config = dict(
    n_layer=12,
    d_model=96,
    n_head=3,
    n_kv_head=3,
    head_dim=32,
    d_mlp=384,
    vocab_size=3883,
    activation='squared_relu',
    norm='layernorm',
    norm_place='pre',
    norm_eps=1e-05,
    positions='rope',
    rope_base=10000.0,
    rope_fraction=0.5,
    qk_norm=False,
    attn_scale=0.177,
    bias='none',
    tie_embeddings=False,
    parallel_block=False,
    init='uniform',
    init_std_qkv=0.0629,
    init_std_o=0.0128,
    init_std_up=0.0629,
    init_std_down=0.0128,
    optimizer='adam_atan2',
    lr=0.00213,
    beta1=0.9,
    beta2=0.95,
    weight_decay=0.2,
    lr_head=0.00773,
    grad_clip=1.0,
    warmup_steps=340,
    schedule='wsd',
    decay_fraction=1.0,
    decay_shape='linear',
    final_lr_fraction=0.1,
    batch_tokens=16384,
    seq_len=512,
    doc_mask=True,
    train_tokens=81780000,
    steps=4992,
    dataset='wikipedia_en',
)
Each number is 128 + 32 x the weight over the matrix's rms, rounded and kept within 0 to 255. Layers, rows and columns count from 0. Numbers have three digits each.

# layer 4 MLP down (transposed), 384x96, rms 0.117, rows 182-215, columns 0-95
120148186105133127136052097111152109097178145082093140132146163161158138047070122148131173125139175173162141065131109128133113087083139158187095098125131155126119180111118048148140142147093152132102174105144122176059176125184105134106132124169100149089112066166125135129112079089102141151
164099166118155190169055149122146144132153118134114136154161100082123119147099138154089135173155149088142166104137164101111097147127084115104137134097190119157117146092154074131107104142141157153165165184149101195082105108130108146102068144133142094092115150123143106144102115125078108201
126120123139161151136116168171174111089109133107175135110126134083093145161137096163160167115123119124166097173140149133076165158148150101131171136118127099149142116128122153098119128081111150174043137133136172120080148099122122161121132053104171074181160116086125139076144185110154119137
133136105084128130179105134141180123149144126127094078109118153089152155122126100072126151112113113148139159125130143123139179133127120147106125138164172147099128106130111114144099206133151105121141161139118111163082096115117079141167119128128122191090145119150133110091147127125121118159
120137112105147114144172155084171141151118153166140102092120138135104124158142120102142103107135104178112078109122108174101157104127097108094144114115117169141152086084181139082127144129133074094120120154129109142124123171113130149165075152104154111123136113127096089171154146155155115137
128144130170125197136115132169063099071141161094126091130117172093163125140089150155089137109119155077123147139091110118179156035131160167150153125128109141124127198129122098107116140140136083095115136120134190145103120146100139131135098108157127124174147133123096105110124113100144127133
124110117138113161100150145148111101131133108123117109132157098140173125144104145100139128115122141133177115086123147138116158117130168143131183154152134109149136115124083103123119091117085184125146143099115088160105147127111113128097141123117181154150188068162079115080114146127135132089
103151146111177109141158105101132086125118116160161153108160199147149142133096134112194117133132112114127105111106156157141152120117168106125112172092143119173094160139097131130123101135157158144134121137131080142153136137142125178123134091090107106140135095125139086154143069112094120122
166170099082119195143114090185090098104108108142132128134140186130091071126104092153173161084149149110161136098114145094157092167132147098110134138165134144180073127140078116168094166119155157139164122194145123100125023110177162097128096123087157142152116170130122132095078115116139104162
118125136167132120111111175104142145124158159131168087137129100125132077119141120118146121089159109181131140122121096100140157129135120115156118115135122128102136112129135166106114145133133150099121138116137113089166120129100123164138147128108132171176136086151126085105119139118096130135
144095125073191116129104126117132079148157087147149132135087115122137124147114124109137120158145107154165106126130105170119139083100177129145121107120107163143205137168182119177141114110148173104161157101162092097103147077144112120103114112136120122127103085155106159088120080174081142195
147136149158143109118137121173091109096135174170096132100106119162116150135167130173144130135151126140167140130127133091154136120106113099121120121148146158080196156125087146102102088167091117170124101119129104115115155131113112131140179118083158169104120095060100090107088121124136133095
132077134167100185098103124168193097097120123143149103169163115094165139192115131093078156124134119119113124096120174116116110078136142135126108124122148114156184063150126141084133161101176165124124120108119119123127133106097117092175121074135126144161152115109112125130136142147144150158
103149068101142168107054076113124119108143120159131132090106161151153136112144150142085193113161132126170156121154093168092145126094081149127084119101144186085166121180155131125094075088177133108102093114147089173124129216212105115171171087107195139156155141137033140140078151111038129142
143151150174158129081140103151099108154118154133122108128093154116110166151130120155100091127159168131152120145085156152116082135134132109127163132142101164163139143104086111129138148175087152118123136122132090147144107099094130103114139153114139166125124105153162148100123069034111102128
114109094078087137181144084182119096104120076092168108106124107104156155079220169140137120160153101099103155166167152149169161131095121139170109123117117066111160108166125130137101128149084157172146129137114128185149099076106092148156122132059118125148105139165145251117151099164133154081
166091147134157123146123151136158135124152128123101107129103127136153089149101123135049113124124128123131094096181164130068128058081085131120171146138130054126171092100157125116190160137119087151159167125139112151085147110168159115093113136126168125104125118106165110136128113096142142178
127103119117099178107135091124144089153105128142124158112156126077180103132065149145139103120134135149143122136113140153141130105153160153151141122154134119101093135096156162074153111113131172131132174122131097093116173143096101167120094104133114182121132153181112147136118110117130095132
078086118117096150137129109107100087107122150145174165103112138140143159133125124080121130141193111114137151110169102145135127138124139140111098102105131169126171113184147103151126090116122116049119109175131175133124106079114142177146146134142123103111175154181110109144130142169079167106
100143153140101080112140149171138119174162077122076114086122128090161201184137140106160128143146158131187118084116111148142143138154079117163177113134144100130122078129145107134081132142103147089091172112135134114119138114108090188161098116140116120126130183102143125129125102125073090131
125100139107162129121092118102117137133181125104135108085120122136143126101112134113087076137148128129146111125121143141136127077139184122142140082153085141110177146169155133131137113129135139130146133131175117147165157068087125153146163157148133125125127160100127100110091120130142096155
084129088134207106119127134093108103152128106075129142127148083147159103073101110105113109070135141097122152120105138140146128120115134152109131132084122149131179125221149151096098120160192167158123137124133094125132139077109117164117143120115130115128149116145158175155124106139104136138
156132133123087161102127159136096097151133143137113131146091122139158165068115146118101158105141121146141140116144133105141146115130148095104128128136178081093215112104129123152072131094102120123159110157094124155119119160107120128153085123110165136133149123144157133122145135135136136129
075102124132096101120144123111063154105134085129109161144198044195106163197149132166147081114113114143137085106109111162168185148127120169143141102089117125107136143107113175128158108147141135163148108136095124117121147093152123128142139104117187108100153083126119121147085068156167137080
138120136095082125203124174134081061098107157065155154146111136124095145138066083071108133122115138098090134093156150160139109131149156157136191113184111179113102150147167105135101153130092149127116156182120074138135099060148140197139111141120082127087103122140125161166154139141064125111
069139136132187135105110108068098144097095116120173100142110153080124119083126114112155196116156127063101116153162110111136186142143126112175117116154151138109130157174140136145104142144143125104117123101129133147084192171178127110154168157161093061101083150150084116144091115107121130153
190115121111110107148112146142105155098132132176133127144171148085119129113099096151104130138136141117160151157126124158158177101113117124093095162084137135129056138104159123123158105149145136118106088184109119098151103123118104178165085135074186185113118124123178132114119113123119128128
149087101128124120143110103070129139106075074102181096119145155094086145050081159116134111126092101123121120145127123105171114090125141132098189097129159058107138132074107164125138114129163153146141164155146134154148123158104092133141121182174170126094158156111168195153114182151138110127
105117138169143089164095136171120141174123142130093120106104138115122117128124145117184127118121093153133108186110121084138144087113149086135128143087134134155111147150155121087141110158067170150093116197124201153085161121076140162124111153101163115112151126136145112118136132114146083141
106080187093085075146129167078153103171132114129084126112127062159096128093143136149160177145112147110120085149128057146114165135198120070178198137159077123083164103115168140094091127144108130132081179146123105113136132112122098113116166114147129149105082134132135141122146133169136149093
106126065135138111107137132091140123139114095132135128136134154131128132108099098112135149150099169127088103163132168124162125134135119130148162128131122120137158123159159147141109121153139147122140082135125076099113105103108140148101145112133131129079132085135125233132097158119146131126
156126132130179144139130102130143105089059124130209154151126147144133104121083127163138165150107060110096084153107135129131055083113097115148173152120138128158108111086126109162144148185162117087118131108190144115133120101131118135124144150127198129147140120110090154142135114106117145140
094146126121094122139130063083119118086148101156090109075096131175116134133120157124089180139152162096148130117139105111081118129095099104107098112132132169102152116150127172071094176167127115127115119151127109120135137163166148109130204160179122108106145158111118200157144184128118136106
133117088124114136070149124194126127167124153202146122124086173084185132139174171150136114116097122154092087173108116087097142114184117141096154137110099124146087177141113150191123132125163139162117120112108085084106126123125102202115142108113175109149160148122117139100120146103116078126
# layer 4 MLP up, 384x96, rms 0.118, rows 183-216, columns 0-95
121121164110122154183153131127096120075079143141126122115156159095108152206124137132161157159097174155188139095146067102147091157127168096081119132132079095142050112196082102048121116090078150126104092140150167091131158110153145123144188184077133184094159096116079056178104092116096092141
116121180134104125182120218126130191085135135135118112145093090087100170135145055165174152161119112136110137150193072101119092142140183131126158120133037077134112162156046078107141116109129134084109146123180160133111150108180119164071112103161109137126156103133134090095122117081163172125
133164125066134176122175135135131137135104147095160157125169130172123107161129133187098137173097145105140124120139121125118081167144120168085200100135113129108112137126148047180156096112073104140176121109119124150099080138123119135125100142092126129091158109048079105132156089097144147109
138108137148093139134143127111164142137145200125130100152150089096120083115158141173121104130140143143161170144142142137130159124161118155140114133126099097093118157167043162056113162177141053158066088165098115061127114113128121106163115058131117168180087164125129157143139102165141146151
192100135171134153158140114108105134077092173138085113105170106199143111161121141125119142105136166166151091108068103107162142151089157138118098068106075179071117149098154060106142161197134100157127098128191147188096090130061144151117158143070106099146063126154150128143157091112129111151
196114166136224160139148106100058158098101139082113099074122173081123182151120127115125095125100151157165086114125151126152133189115129080111149148070095116123147159160088106109110170092136150118125160151156134115123175152136146118133094142081134151076066135147101129116152107104105114102
130162162137129093132115168101161153139077116139182100176126078093145073130137128118175141122162107140146133084161119127134128096123120129127089097180072130101131152140135124143178123143110159121089098098181130125166143109171139141098109149119116133145104201111173127136120085094126160048
153134143037163180126130148066177138066082160071115150100133131149150145122163100186172166191116126197130142120216128103191071147093155142063165071136120133061130161146119120158151159114115147091172178105132136206235133151204106112048150144102084102117047062117092184084126113151121107089
152150122129107101134098117090087146118136114093136163127150123142151158155119126177125083135130106115121118123137133186104067115131155136113126115167081142118140163130102122113133077131119118123087142149173121130117130096168096125161147131153126097077063128136164158163100096098185142152
077113159135121218173138147112102122150158157121157119121153154163109126151108125136099131144042126152122171148068146120170109093177091096109124107134071125130148154173097093092162135132111103213061113032123134154141095171115159078127168183130090202114124106126147112112215154109099140137
071126190113102059142156136134105112132185143152179124129124103173098102122140128153127129101143051172131169111125072108118146039100107131122092166109129194109170157174120132085164062136124155187159109127148123116137153150134106093162149170075134160143119111156138068176142112153161086174
135105162148135161111103136109067098142097152109136167147164134143113152178143107122149204173127077130188109115126139092108112199139187105080098138098110114141089063124078109043167099120162146099085070107155133106104092161161130099089166153148109171098147128119167121154111162123112092110
169150173083162140132105132096197137097061146083111112104130097121170172141145106141178150190020000131157194094203101157209104105070158130130110079103116144172138157125147114119179157162172136088206095135191168078196126128144128087057123168063132093055186087081130084111165139100102095147
195114110138130145129152195141099114173106160123117095106122124170113131121161094140176139092079143164162136102089144187134180144098136106115148093146101080160126141129088121135173081103150117159108136136118150076126169096081133070181067176085137089122090106144115116180119093110129155095
106143173074115140195125112143178113127137163091150175095140171162089116119125131138219135172153093165122150123175084141190108100083086112099087166097130120097104127108037113149165129092109094097154124166101136141157087154140125127198184111074141096190154100122135002131193161131170151144
061117114083129128094167137111124142163117150077168134133190147145146176177154120107127164159106082130118130077171089059182081117139136117095104081103127082133150172167124103050153119112109150134119145028166196123080142092179153133091153138092133120117134195160085111153140151118120080112
121138154127097074115144142129116135176168145138204127148131120105093170132144092118148095082089123092100165095105105132125127139182149099159104164137077109140108053135122101115144159139117074119107078105175129130128139159101110127106141191170125142142151109072124150113196092114156159149
123094128088145117113144141054081148094105138110105159138134108228128073205169140149142160117143104173102126111198148139167131154082081111068126101065128153165111151134140153150160119161155127128157131122076128180119086153084178118158079079102129081163093154096138092062123163176169107089
131134166121124147093151190094141110169094147141176138178101120088072127170127143164146177156115123130115121141166103206148116127152196093105101133132089098133099090181106093188166126116133071087152094152098134137109057154148085153047167121135110047128131119131126092112177087093149067120
144135128127141163141158122160091144125141128132142174138168119132118103161136105118126182203132125177127165108181158138133125156099139132100083113140123088171137085154114137110107053098146127124089108112096157128112131158156153089141097174093098130128140133130054091172207132117110114091
125105136141129170136119149145103129149120132107152128103097149130121164077142118118169097121083050123188158098176132113153116122093104084168130093137078144121116100138070159057176096182103149137127173095105174080189156131064088119171119158134116118149135146116158115180134131147110156134
079123106105120145123092123070140169093168141112141132105165115137136107172128116185110115169154077182144133104180155135105107161114106140127096084105136171135141135082116158144101101166143182117142108137156148122134126127117141116179087113109152118157112139108130148146135113189121076123
139127125152162131118186129174112148049109146072168152121148181094097181128135077100181103140043120194200084081184093125171114120067174079169112162162100090116152084150021169066162119121104101086127150164118133105127127174115151091112093137089070108170136149158184079063123117109119137077
159168172052104130154175176168092180116167157138108182140133121165080114189168098132163160112106094141075144143191149120145046206164075081103136142102125175138121139178140099155156069144073058083179133138096133132143103088164131163042123080076122138111048151088118079145085156112131116132
164168109117141164137170116139110086155168155131202174102094109140100145126208099128112185144089116139115107046128123178192102147135179066096167132149113077156153093148111080127079087154146148100165088139172183152097157108106168106070121111119099107120088104094130099120165045135185140060
194109125132150176145149133133166143087081111147127090124197116141135111087134108144185121140184159114145099118158111187171133089139147089103117035146059152082063135119147089159153132147101116151108077102137161161129104131119073136172098134150148100076142131090139109148138104087133185086
074097146113141204109104119134110131147182130112112137142174177167032154100178088140154086088175099136155148053219165115154111147103192115092093140091101141107142126159094164172155148194156135111107187117182154138143107115136063150151135124149100086114137133096100064081100092153093148145
061163135122108106150113255122089147161129116123110118142130149125151147135164135096123143101094106113110114143138116138111111114164123103102157155146036072141102132089135107137145109117089154167114114144163160165160104144133146130075131192128106109112125092107158151096151040114137133062
128079179092200115183156160069120201119090149083151148170119095159132147127102121162128168126126111218118196147151075125153109099088047067165156124104171113097137046210123115141045156129060091161159137106182150056104158138187102120156077141176156113106123138162131130112164104137129101086
085131150082136113129137106156115124157130100144167182083103107124112135144137155123176113134130068166108108090107115142137139142060134114112115103093149121119111108120115141118156144156135083133124134128135144165159144160085105140123106174096129125158161123138108125174152108177131102091
153150135168117106154080141123119101179158202121152113158099167176102197181090082169122120140103081089079141090134159193180093176162108106104122175145122144111148084127149089032055129113125102096127210163153145161107162088119176107103119181087136138131089089097113118140159111137139108134
145180180112105168127073140138115152132137125133196165114174174144133046114177120109105162109148136149099151110161117139205102135105078059140105140089097117103156114125060079161126090149135100130156139132106123145097141156120090119146092173107119142141117119091076111172095095190169161142
131097171112140077204039198115121191081096171104196155128109093071109162148139063094109127115090112190097105136177148118118086095121170156175169113085142172084069115134093146126163182128106186115119080149116118151124148140178155133128115109134109128097120118049113136126139104105112097118
075132135137140167131124138128126112149109138121159144111140132149080126164120129138192109139139111146151098065114063141144096101092105142094151088133107087113130143140080128071168134170123073103147170103184124083212130141116171145133085149087124120166139129147072074102151156122127127102